Part of a small language model's weights.
Size: 12 layers, vocabulary 8192, 1.55M parameters.
Architecture: rotary positions, untied embeddings, attention and MLP in parallel, capped logits.
Training: a variant of Muon for these matrices, 4303 steps.
Each number is 200 + 30 x the weight over the matrix's rms, rounded and kept within 0 to 999. Layers, rows and columns count from 0.

# layer 6 MLP down (transposed), 192x64, rms 0.0799, rows 160-191, columns 0-63
178,214,171,207,231,235,237,182,210,207,154,212,190,141,258,232,210,201,201,203,147,215,179,168,198,213,132,223,196,192,206,212,176,226,201,232,170,182,160,208,240,203,183,241,230,195,200,184,217,209,171,217,216,203,181,177,203,208,169,200,198,216,222,227
204,219,185,226,208,200,153,168,203,205,186,231,164,176,220,164,200,177,194,181,191,210,221,222,231,170,185,192,175,184,205,161,195,230,223,229,197,204,203,175,216,207,211,187,168,229,160,259,230,206,228,186,201,219,164,195,198,204,176,228,206,189,242,207
187,278,187,172,160,264,201,201,210,197,177,187,229,264,149,135,222,215,192,188,101,227,183,226,188,228,242,117,245,223,153,171,202,130,151,216,220,202,115,287,206,266,274,160,227,175,192,260,207,152,208,238,126,188,192,180,149,220,284,223,227,223,170,201
246,174,216,185,132,197,252,153,221,223,265,214,199,223,270,161,211,243,229,175,238,199,194,223,190,195,195,223,240,189,249,159,220,177,204,167,220,228,206,197,154,206,208,222,176,151,98,223,191,206,184,187,251,169,230,201,99,211,213,183,192,153,207,181
186,173,163,229,188,198,202,227,201,223,186,187,206,199,191,232,164,196,248,219,202,173,196,177,169,233,161,211,143,178,221,183,202,205,218,211,222,187,206,156,220,157,164,206,221,223,162,207,197,198,225,224,226,179,176,194,286,166,179,246,184,226,223,218
186,187,178,213,192,169,178,231,181,199,185,219,173,192,210,217,185,169,186,207,189,239,196,183,198,204,191,180,209,178,206,202,218,227,200,229,204,234,218,157,227,189,231,186,181,215,226,207,187,183,197,178,220,209,208,223,194,201,180,229,188,202,229,196
138,182,205,215,154,162,187,236,189,204,221,177,217,181,169,251,172,217,185,186,216,161,206,191,195,167,206,168,222,210,189,205,210,232,192,212,175,164,164,207,211,205,195,194,164,246,222,229,241,195,227,176,227,187,273,260,229,170,192,208,215,215,182,193
232,218,174,167,203,160,204,191,236,203,192,207,188,153,166,171,156,177,209,156,147,215,176,161,194,252,271,157,204,195,232,182,230,221,220,186,207,166,148,204,244,211,161,192,218,259,234,202,219,189,184,225,212,229,196,189,217,251,266,214,213,188,200,161
224,222,208,176,192,209,172,190,162,207,191,214,205,178,157,260,209,163,226,169,250,206,240,232,154,119,195,157,190,203,280,198,179,163,163,192,146,192,244,195,182,222,165,209,173,226,213,205,189,290,193,182,180,253,202,236,213,255,199,168,193,158,189,258
211,195,229,171,180,205,272,155,260,198,202,234,170,240,174,158,196,178,182,151,66,241,234,250,173,236,198,199,256,243,135,203,203,102,178,198,231,188,194,152,176,209,207,183,217,213,202,173,243,253,197,177,187,199,184,249,211,240,210,182,209,211,221,213
192,180,187,199,217,262,208,228,252,167,176,169,206,203,181,222,208,206,211,152,264,203,217,210,202,196,217,192,175,196,205,222,206,242,204,185,192,151,238,157,198,264,171,173,161,212,174,226,206,217,212,170,203,155,213,200,210,157,178,217,217,152,173,221
200,191,199,129,184,169,194,221,247,166,194,248,153,185,202,182,220,181,215,213,235,150,129,204,164,219,236,221,219,196,204,204,201,195,183,210,225,185,251,168,210,179,227,158,209,222,235,208,199,227,215,173,160,184,217,201,220,209,213,241,209,176,199,216
124,210,192,196,230,161,192,215,205,161,263,218,198,252,168,167,234,226,240,182,210,171,201,219,290,170,232,216,200,226,208,164,218,244,204,199,117,185,171,230,203,154,226,184,179,163,212,178,205,181,181,254,163,218,166,196,219,173,222,246,174,190,190,214
197,180,228,165,227,258,229,209,195,230,171,232,221,196,220,246,209,177,217,167,257,225,190,183,199,178,167,222,184,219,194,180,152,214,205,190,209,164,207,191,140,210,178,194,150,176,228,155,152,227,224,182,215,203,212,234,188,205,198,223,203,148,205,231
185,216,205,196,184,161,161,196,185,236,163,211,184,225,152,226,234,223,197,206,198,255,162,162,170,198,229,178,194,170,225,210,201,187,221,214,218,212,193,171,170,217,181,212,222,191,203,232,244,199,171,182,223,181,233,256,212,180,228,207,160,175,202,204
211,168,199,262,239,188,134,142,194,181,245,145,189,188,228,215,202,180,223,210,203,208,233,180,175,195,204,254,181,214,193,231,192,158,182,229,151,205,274,197,203,192,165,176,209,172,217,186,184,237,194,187,218,222,204,175,213,224,203,224,193,159,203,233
192,232,178,227,146,208,272,211,248,172,181,234,191,222,198,227,175,219,147,236,198,198,207,217,225,135,258,177,175,191,124,203,166,203,212,198,199,194,239,176,215,219,209,202,278,162,197,186,194,228,182,211,174,215,204,180,173,219,120,205,235,202,181,197
222,180,182,121,234,191,203,200,185,225,144,245,186,188,140,207,155,163,142,216,251,192,201,185,205,266,244,183,195,216,206,208,175,139,219,214,258,175,230,180,247,184,145,148,224,263,227,192,183,220,189,202,205,182,157,227,185,213,239,208,226,265,234,167
191,163,192,138,243,176,179,224,194,191,216,215,222,184,178,232,196,186,231,211,289,144,147,200,166,192,230,242,165,207,237,163,195,266,251,169,157,184,180,169,176,193,212,223,200,170,220,216,223,190,189,226,225,182,161,166,271,234,178,210,193,228,216,204
181,165,159,183,234,196,149,213,220,191,181,146,209,205,167,234,182,187,185,219,231,164,228,223,235,222,185,207,176,231,178,202,213,248,208,225,185,258,233,229,240,215,193,161,195,200,224,182,202,188,166,191,189,216,199,210,148,208,155,239,149,172,214,248
172,235,219,179,197,236,193,197,252,167,197,186,188,221,193,206,207,191,189,181,229,224,208,159,157,193,237,155,244,190,204,193,198,182,238,188,227,180,218,223,137,140,229,236,188,163,196,195,231,249,191,215,197,229,197,166,246,241,161,162,185,177,234,200
169,200,157,245,240,196,247,191,162,206,188,201,193,150,169,213,221,175,228,188,215,155,232,178,217,222,179,188,183,166,181,167,190,227,208,191,173,201,210,208,188,245,201,220,225,135,216,233,209,239,221,202,218,197,223,166,176,171,151,232,198,217,228,264
205,226,182,183,227,129,165,150,195,165,214,182,178,207,209,229,192,190,256,168,255,203,179,186,266,203,187,231,246,197,220,169,183,282,192,153,206,195,187,181,184,178,192,208,228,183,179,174,243,182,212,278,264,177,186,196,186,175,204,245,229,182,203,124
206,202,213,202,182,218,214,181,202,214,190,198,170,199,219,161,197,161,177,196,231,227,159,163,271,179,217,214,259,199,287,160,190,208,205,242,208,185,171,203,185,212,208,172,170,196,205,226,188,182,222,186,235,145,205,169,226,196,188,225,157,227,223,175
196,182,168,181,139,197,225,197,224,196,198,165,239,232,212,266,190,167,167,204,195,208,239,220,214,223,238,227,200,158,179,195,233,186,116,182,229,178,177,163,214,211,211,237,162,197,187,180,170,199,217,211,176,203,167,201,242,229,248,197,229,182,204,228
218,230,203,247,209,231,196,214,182,186,189,195,237,214,155,130,215,204,193,184,134,282,198,170,214,211,184,156,224,176,214,226,226,179,266,184,244,211,189,233,213,192,141,228,185,203,183,198,137,207,241,169,198,203,193,209,178,193,201,146,186,221,182,233
210,246,201,183,134,222,192,130,231,192,202,259,224,234,136,179,197,236,166,147,185,227,237,232,223,200,229,197,249,231,159,180,235,117,200,179,224,244,190,251,207,236,165,183,225,175,193,175,193,178,247,157,199,218,134,175,175,244,256,152,207,198,181,204
183,166,179,221,194,141,178,196,171,208,160,191,225,209,173,192,214,191,214,205,208,238,199,176,213,212,240,225,186,171,207,207,183,197,187,180,214,206,170,194,234,187,227,224,220,178,161,190,206,169,211,213,257,205,238,172,219,230,184,255,190,200,196,215
187,170,190,169,234,230,163,93,144,192,166,206,202,216,135,139,205,208,209,195,144,231,179,181,283,220,187,238,201,181,266,227,245,123,172,160,236,263,247,269,240,200,206,197,251,222,188,181,144,223,202,215,210,192,156,190,157,185,198,256,228,249,219,190
170,232,144,195,233,266,197,156,206,272,183,223,198,174,164,164,215,221,144,199,212,253,234,208,290,220,172,110,187,250,155,235,258,235,157,199,235,197,166,250,248,206,210,194,170,170,180,207,139,159,191,195,186,239,222,232,137,172,179,209,195,214,213,145
243,233,186,228,231,184,212,215,186,152,194,125,211,229,187,223,159,198,193,181,162,229,247,190,226,172,170,166,212,175,207,192,261,219,193,190,232,199,226,259,165,217,159,155,207,257,247,208,168,183,215,186,192,168,184,173,188,211,243,184,191,198,218,195
232,199,230,193,220,143,220,186,189,219,180,157,210,189,157,200,231,185,205,224,162,189,213,165,218,232,206,222,151,175,202,191,189,180,205,244,179,198,175,163,188,185,187,220,160,190,204,214,243,186,242,180,223,176,221,165,246,219,224,216,205,232,252,186
# layer 6 MLP up, 192x64, rms 0.224, rows 161-191, columns 0-63
177,128,216,195,197,216,227,193,168,199,182,166,164,175,207,225,164,201,194,220,235,192,168,222,198,215,220,167,183,227,235,241,228,149,199,140,185,207,218,228,195,219,197,232,235,223,193,193,197,193,202,204,224,207,226,234,196,221,182,203,186,213,167,202
183,244,216,197,205,210,262,107,256,135,205,218,143,155,190,158,142,231,224,185,274,158,208,219,201,183,218,177,157,257,204,228,196,144,238,177,217,246,205,294,140,176,145,175,203,178,238,223,168,191,226,174,204,256,205,191,188,255,249,141,228,151,148,210
231,231,255,246,237,198,257,199,202,208,238,173,182,219,198,118,207,212,207,230,142,144,281,176,182,184,166,180,208,283,214,194,236,184,222,198,165,211,207,206,176,169,190,214,171,151,223,168,192,178,140,198,176,184,211,185,216,241,170,198,215,232,185,189
202,209,176,213,210,204,179,244,191,165,217,172,211,184,203,199,278,214,244,181,123,208,206,172,211,220,207,216,174,221,180,220,172,141,207,198,196,236,205,177,196,220,193,233,175,180,208,205,130,218,196,236,238,207,232,204,168,204,186,212,237,164,180,216
189,214,192,179,210,201,148,196,187,190,212,194,201,196,230,183,172,231,188,165,201,198,196,203,194,185,212,223,217,193,170,256,229,196,210,177,207,214,184,221,194,190,228,214,180,177,204,223,195,195,213,235,177,180,186,210,180,220,218,162,230,205,186,195
265,154,207,247,194,260,162,166,216,195,195,174,204,216,201,191,176,203,167,227,188,191,221,195,152,211,208,213,203,153,198,262,154,207,227,187,173,185,215,198,199,252,168,275,190,183,169,206,154,245,206,132,232,203,203,184,164,201,228,208,229,169,208,173
199,154,181,220,189,229,202,229,235,217,194,212,150,252,255,191,258,167,190,228,277,168,203,211,169,196,172,210,194,184,222,206,214,161,223,247,192,162,215,229,191,234,191,185,219,157,237,239,204,210,179,186,161,113,193,127,197,202,205,215,202,186,198,205
190,189,215,203,169,259,219,174,215,203,217,206,123,219,173,189,233,253,204,221,141,213,183,187,203,231,208,242,181,227,179,207,204,223,231,199,234,207,228,201,189,184,199,184,204,141,166,183,187,138,207,212,202,189,231,181,178,190,206,261,189,207,229,211
220,192,196,182,171,202,218,210,181,160,286,250,199,239,167,238,187,271,223,116,246,205,206,244,203,202,225,175,266,186,184,170,161,71,261,231,212,205,210,216,208,221,157,143,208,178,243,189,194,124,196,152,185,286,150,169,171,146,212,209,190,198,231,234
148,210,210,172,169,170,209,180,138,257,216,240,205,193,174,196,233,194,218,258,208,172,218,242,203,200,203,223,205,217,210,189,164,120,194,189,201,235,192,204,216,167,187,201,230,199,207,163,196,184,213,194,209,235,193,191,194,195,191,208,181,272,263,159
242,204,202,182,204,143,141,197,166,236,193,226,210,221,194,169,249,211,241,204,164,243,170,209,234,168,199,257,169,181,179,178,163,170,230,180,227,214,181,183,210,226,186,217,210,205,202,182,185,232,220,185,180,200,144,202,174,231,242,175,151,153,183,258
225,200,168,225,179,300,216,250,196,226,125,188,179,165,201,200,178,194,212,259,233,183,219,168,153,210,196,201,166,139,205,207,201,209,176,208,260,162,242,212,175,253,164,220,219,206,169,276,212,169,171,185,224,180,192,219,185,238,204,163,170,204,235,155
165,212,168,233,208,133,160,206,225,206,215,180,176,202,189,149,180,199,194,243,175,145,174,200,238,216,239,181,224,207,180,198,266,227,204,196,193,208,178,236,238,197,214,181,194,186,185,211,244,193,160,208,159,238,208,181,239,167,194,190,220,282,161,160
247,195,189,199,228,177,189,179,232,200,229,208,173,138,181,148,130,220,198,202,207,194,232,199,183,205,218,221,184,176,171,221,230,174,227,190,191,225,217,234,190,214,230,191,235,165,201,220,201,191,238,251,199,194,176,161,199,234,195,177,190,154,221,155
167,221,202,200,201,208,187,189,270,196,170,232,214,168,254,184,254,204,189,175,191,208,218,215,191,200,231,206,206,160,176,214,174,210,156,234,171,179,188,212,226,216,155,163,165,178,204,267,240,226,233,177,205,211,150,208,213,212,213,167,202,193,181,202
238,173,185,199,277,206,222,227,243,166,181,216,210,166,210,177,147,188,197,213,164,213,157,185,236,213,196,210,200,236,177,206,155,217,223,220,149,175,157,242,137,202,197,247,180,199,201,205,237,226,192,216,138,262,208,194,170,184,243,210,169,233,195,223
190,185,183,168,218,221,179,211,214,196,216,139,245,166,265,180,216,240,264,222,178,156,193,242,217,178,120,197,165,185,200,202,186,185,195,178,158,205,205,180,212,215,246,188,162,169,163,193,199,192,241,218,207,233,271,227,234,230,171,232,186,146,183,191
201,194,206,188,167,167,216,231,170,197,286,238,246,211,182,189,198,264,184,148,194,208,263,224,204,197,197,174,254,220,165,148,174,143,219,195,189,219,149,198,224,219,219,190,227,188,193,138,229,170,157,212,167,183,189,169,197,215,276,207,199,201,180,203
184,214,205,247,161,228,237,190,221,226,209,223,262,214,203,119,198,229,224,224,242,184,179,206,153,166,218,237,211,227,228,227,220,158,138,197,178,176,205,174,183,171,170,182,181,181,188,228,168,203,211,189,204,242,199,198,235,162,181,207,215,214,198,174
209,180,163,236,227,148,160,152,150,192,185,225,210,182,256,196,190,195,199,219,211,170,201,241,230,208,184,272,232,236,223,197,211,195,182,213,164,233,212,185,205,194,187,210,231,218,193,169,187,200,201,194,201,218,165,246,151,160,187,212,201,197,201,197
211,247,193,223,186,175,206,168,253,192,206,204,222,184,168,168,194,249,226,222,190,209,170,216,176,127,223,190,214,208,177,193,265,213,183,173,219,221,221,240,190,139,187,175,225,227,147,185,176,194,226,163,188,198,179,185,209,286,189,226,168,194,206,168
178,193,131,159,192,218,195,218,255,192,210,215,198,168,294,194,228,230,176,188,177,215,219,237,202,184,218,244,198,176,182,140,222,181,161,194,182,182,185,155,250,217,199,146,206,193,180,197,176,184,236,272,182,238,168,159,226,217,197,171,211,230,220,211
199,193,182,170,218,179,187,203,172,190,174,186,201,217,206,202,204,237,240,187,206,173,178,195,135,207,202,219,216,215,183,197,236,233,194,216,177,226,236,177,241,245,172,170,247,167,207,179,185,194,185,171,183,236,207,169,176,213,179,178,216,196,246,230
228,200,252,197,228,217,190,213,222,184,186,168,207,154,191,170,206,219,236,255,219,185,202,196,200,215,176,212,207,233,230,143,212,158,219,251,109,152,216,213,206,176,218,171,231,212,197,199,214,222,190,215,244,204,201,205,196,179,124,214,155,220,222,122
168,204,207,176,174,168,232,186,200,249,184,197,147,178,228,236,251,216,173,238,239,202,215,252,212,184,220,220,221,215,186,188,214,200,138,176,199,206,166,186,188,238,188,165,187,146,196,153,242,213,169,193,168,232,212,169,232,184,163,222,258,179,233,185
243,136,192,219,290,188,230,285,201,198,173,162,184,173,243,213,173,187,207,296,139,146,191,154,222,171,171,237,162,195,197,236,205,272,184,171,189,169,226,151,198,191,188,214,158,219,216,171,232,190,172,203,183,198,282,248,192,214,180,214,179,239,202,155
200,204,230,192,170,187,206,202,157,208,193,217,226,179,170,197,195,231,142,151,210,198,233,196,190,257,200,191,171,202,196,239,191,203,249,189,190,233,215,222,184,246,143,189,216,211,247,173,199,213,182,197,220,208,193,231,195,173,187,201,206,208,180,187
201,183,221,190,203,174,227,237,264,193,196,190,212,194,213,223,167,229,189,121,227,192,220,259,125,176,227,213,175,274,223,202,212,190,150,228,148,132,200,241,233,184,200,181,220,225,226,246,256,234,196,148,192,187,138,235,197,227,212,119,194,170,167,206
160,201,223,186,244,129,242,185,246,218,215,305,208,184,228,171,249,252,185,181,187,198,240,137,268,234,158,167,205,193,135,191,225,235,206,159,175,198,184,222,185,223,188,211,184,208,156,169,196,234,247,224,132,208,202,232,196,208,199,222,165,162,190,189
219,257,263,159,209,219,196,153,263,197,183,256,192,157,215,214,190,210,228,203,233,191,250,213,176,220,219,209,179,180,184,148,144,168,161,170,160,198,156,230,206,259,204,192,210,255,164,164,175,189,212,179,211,212,194,234,210,205,215,213,246,168,195,199
226,192,219,232,192,218,192,175,219,192,228,166,198,235,227,208,256,186,161,179,206,220,213,243,164,188,193,186,233,222,176,220,127,201,222,212,212,170,195,168,190,199,222,187,214,190,215,218,201,139,166,212,245,214,166,203,177,178,213,188,181,233,210,205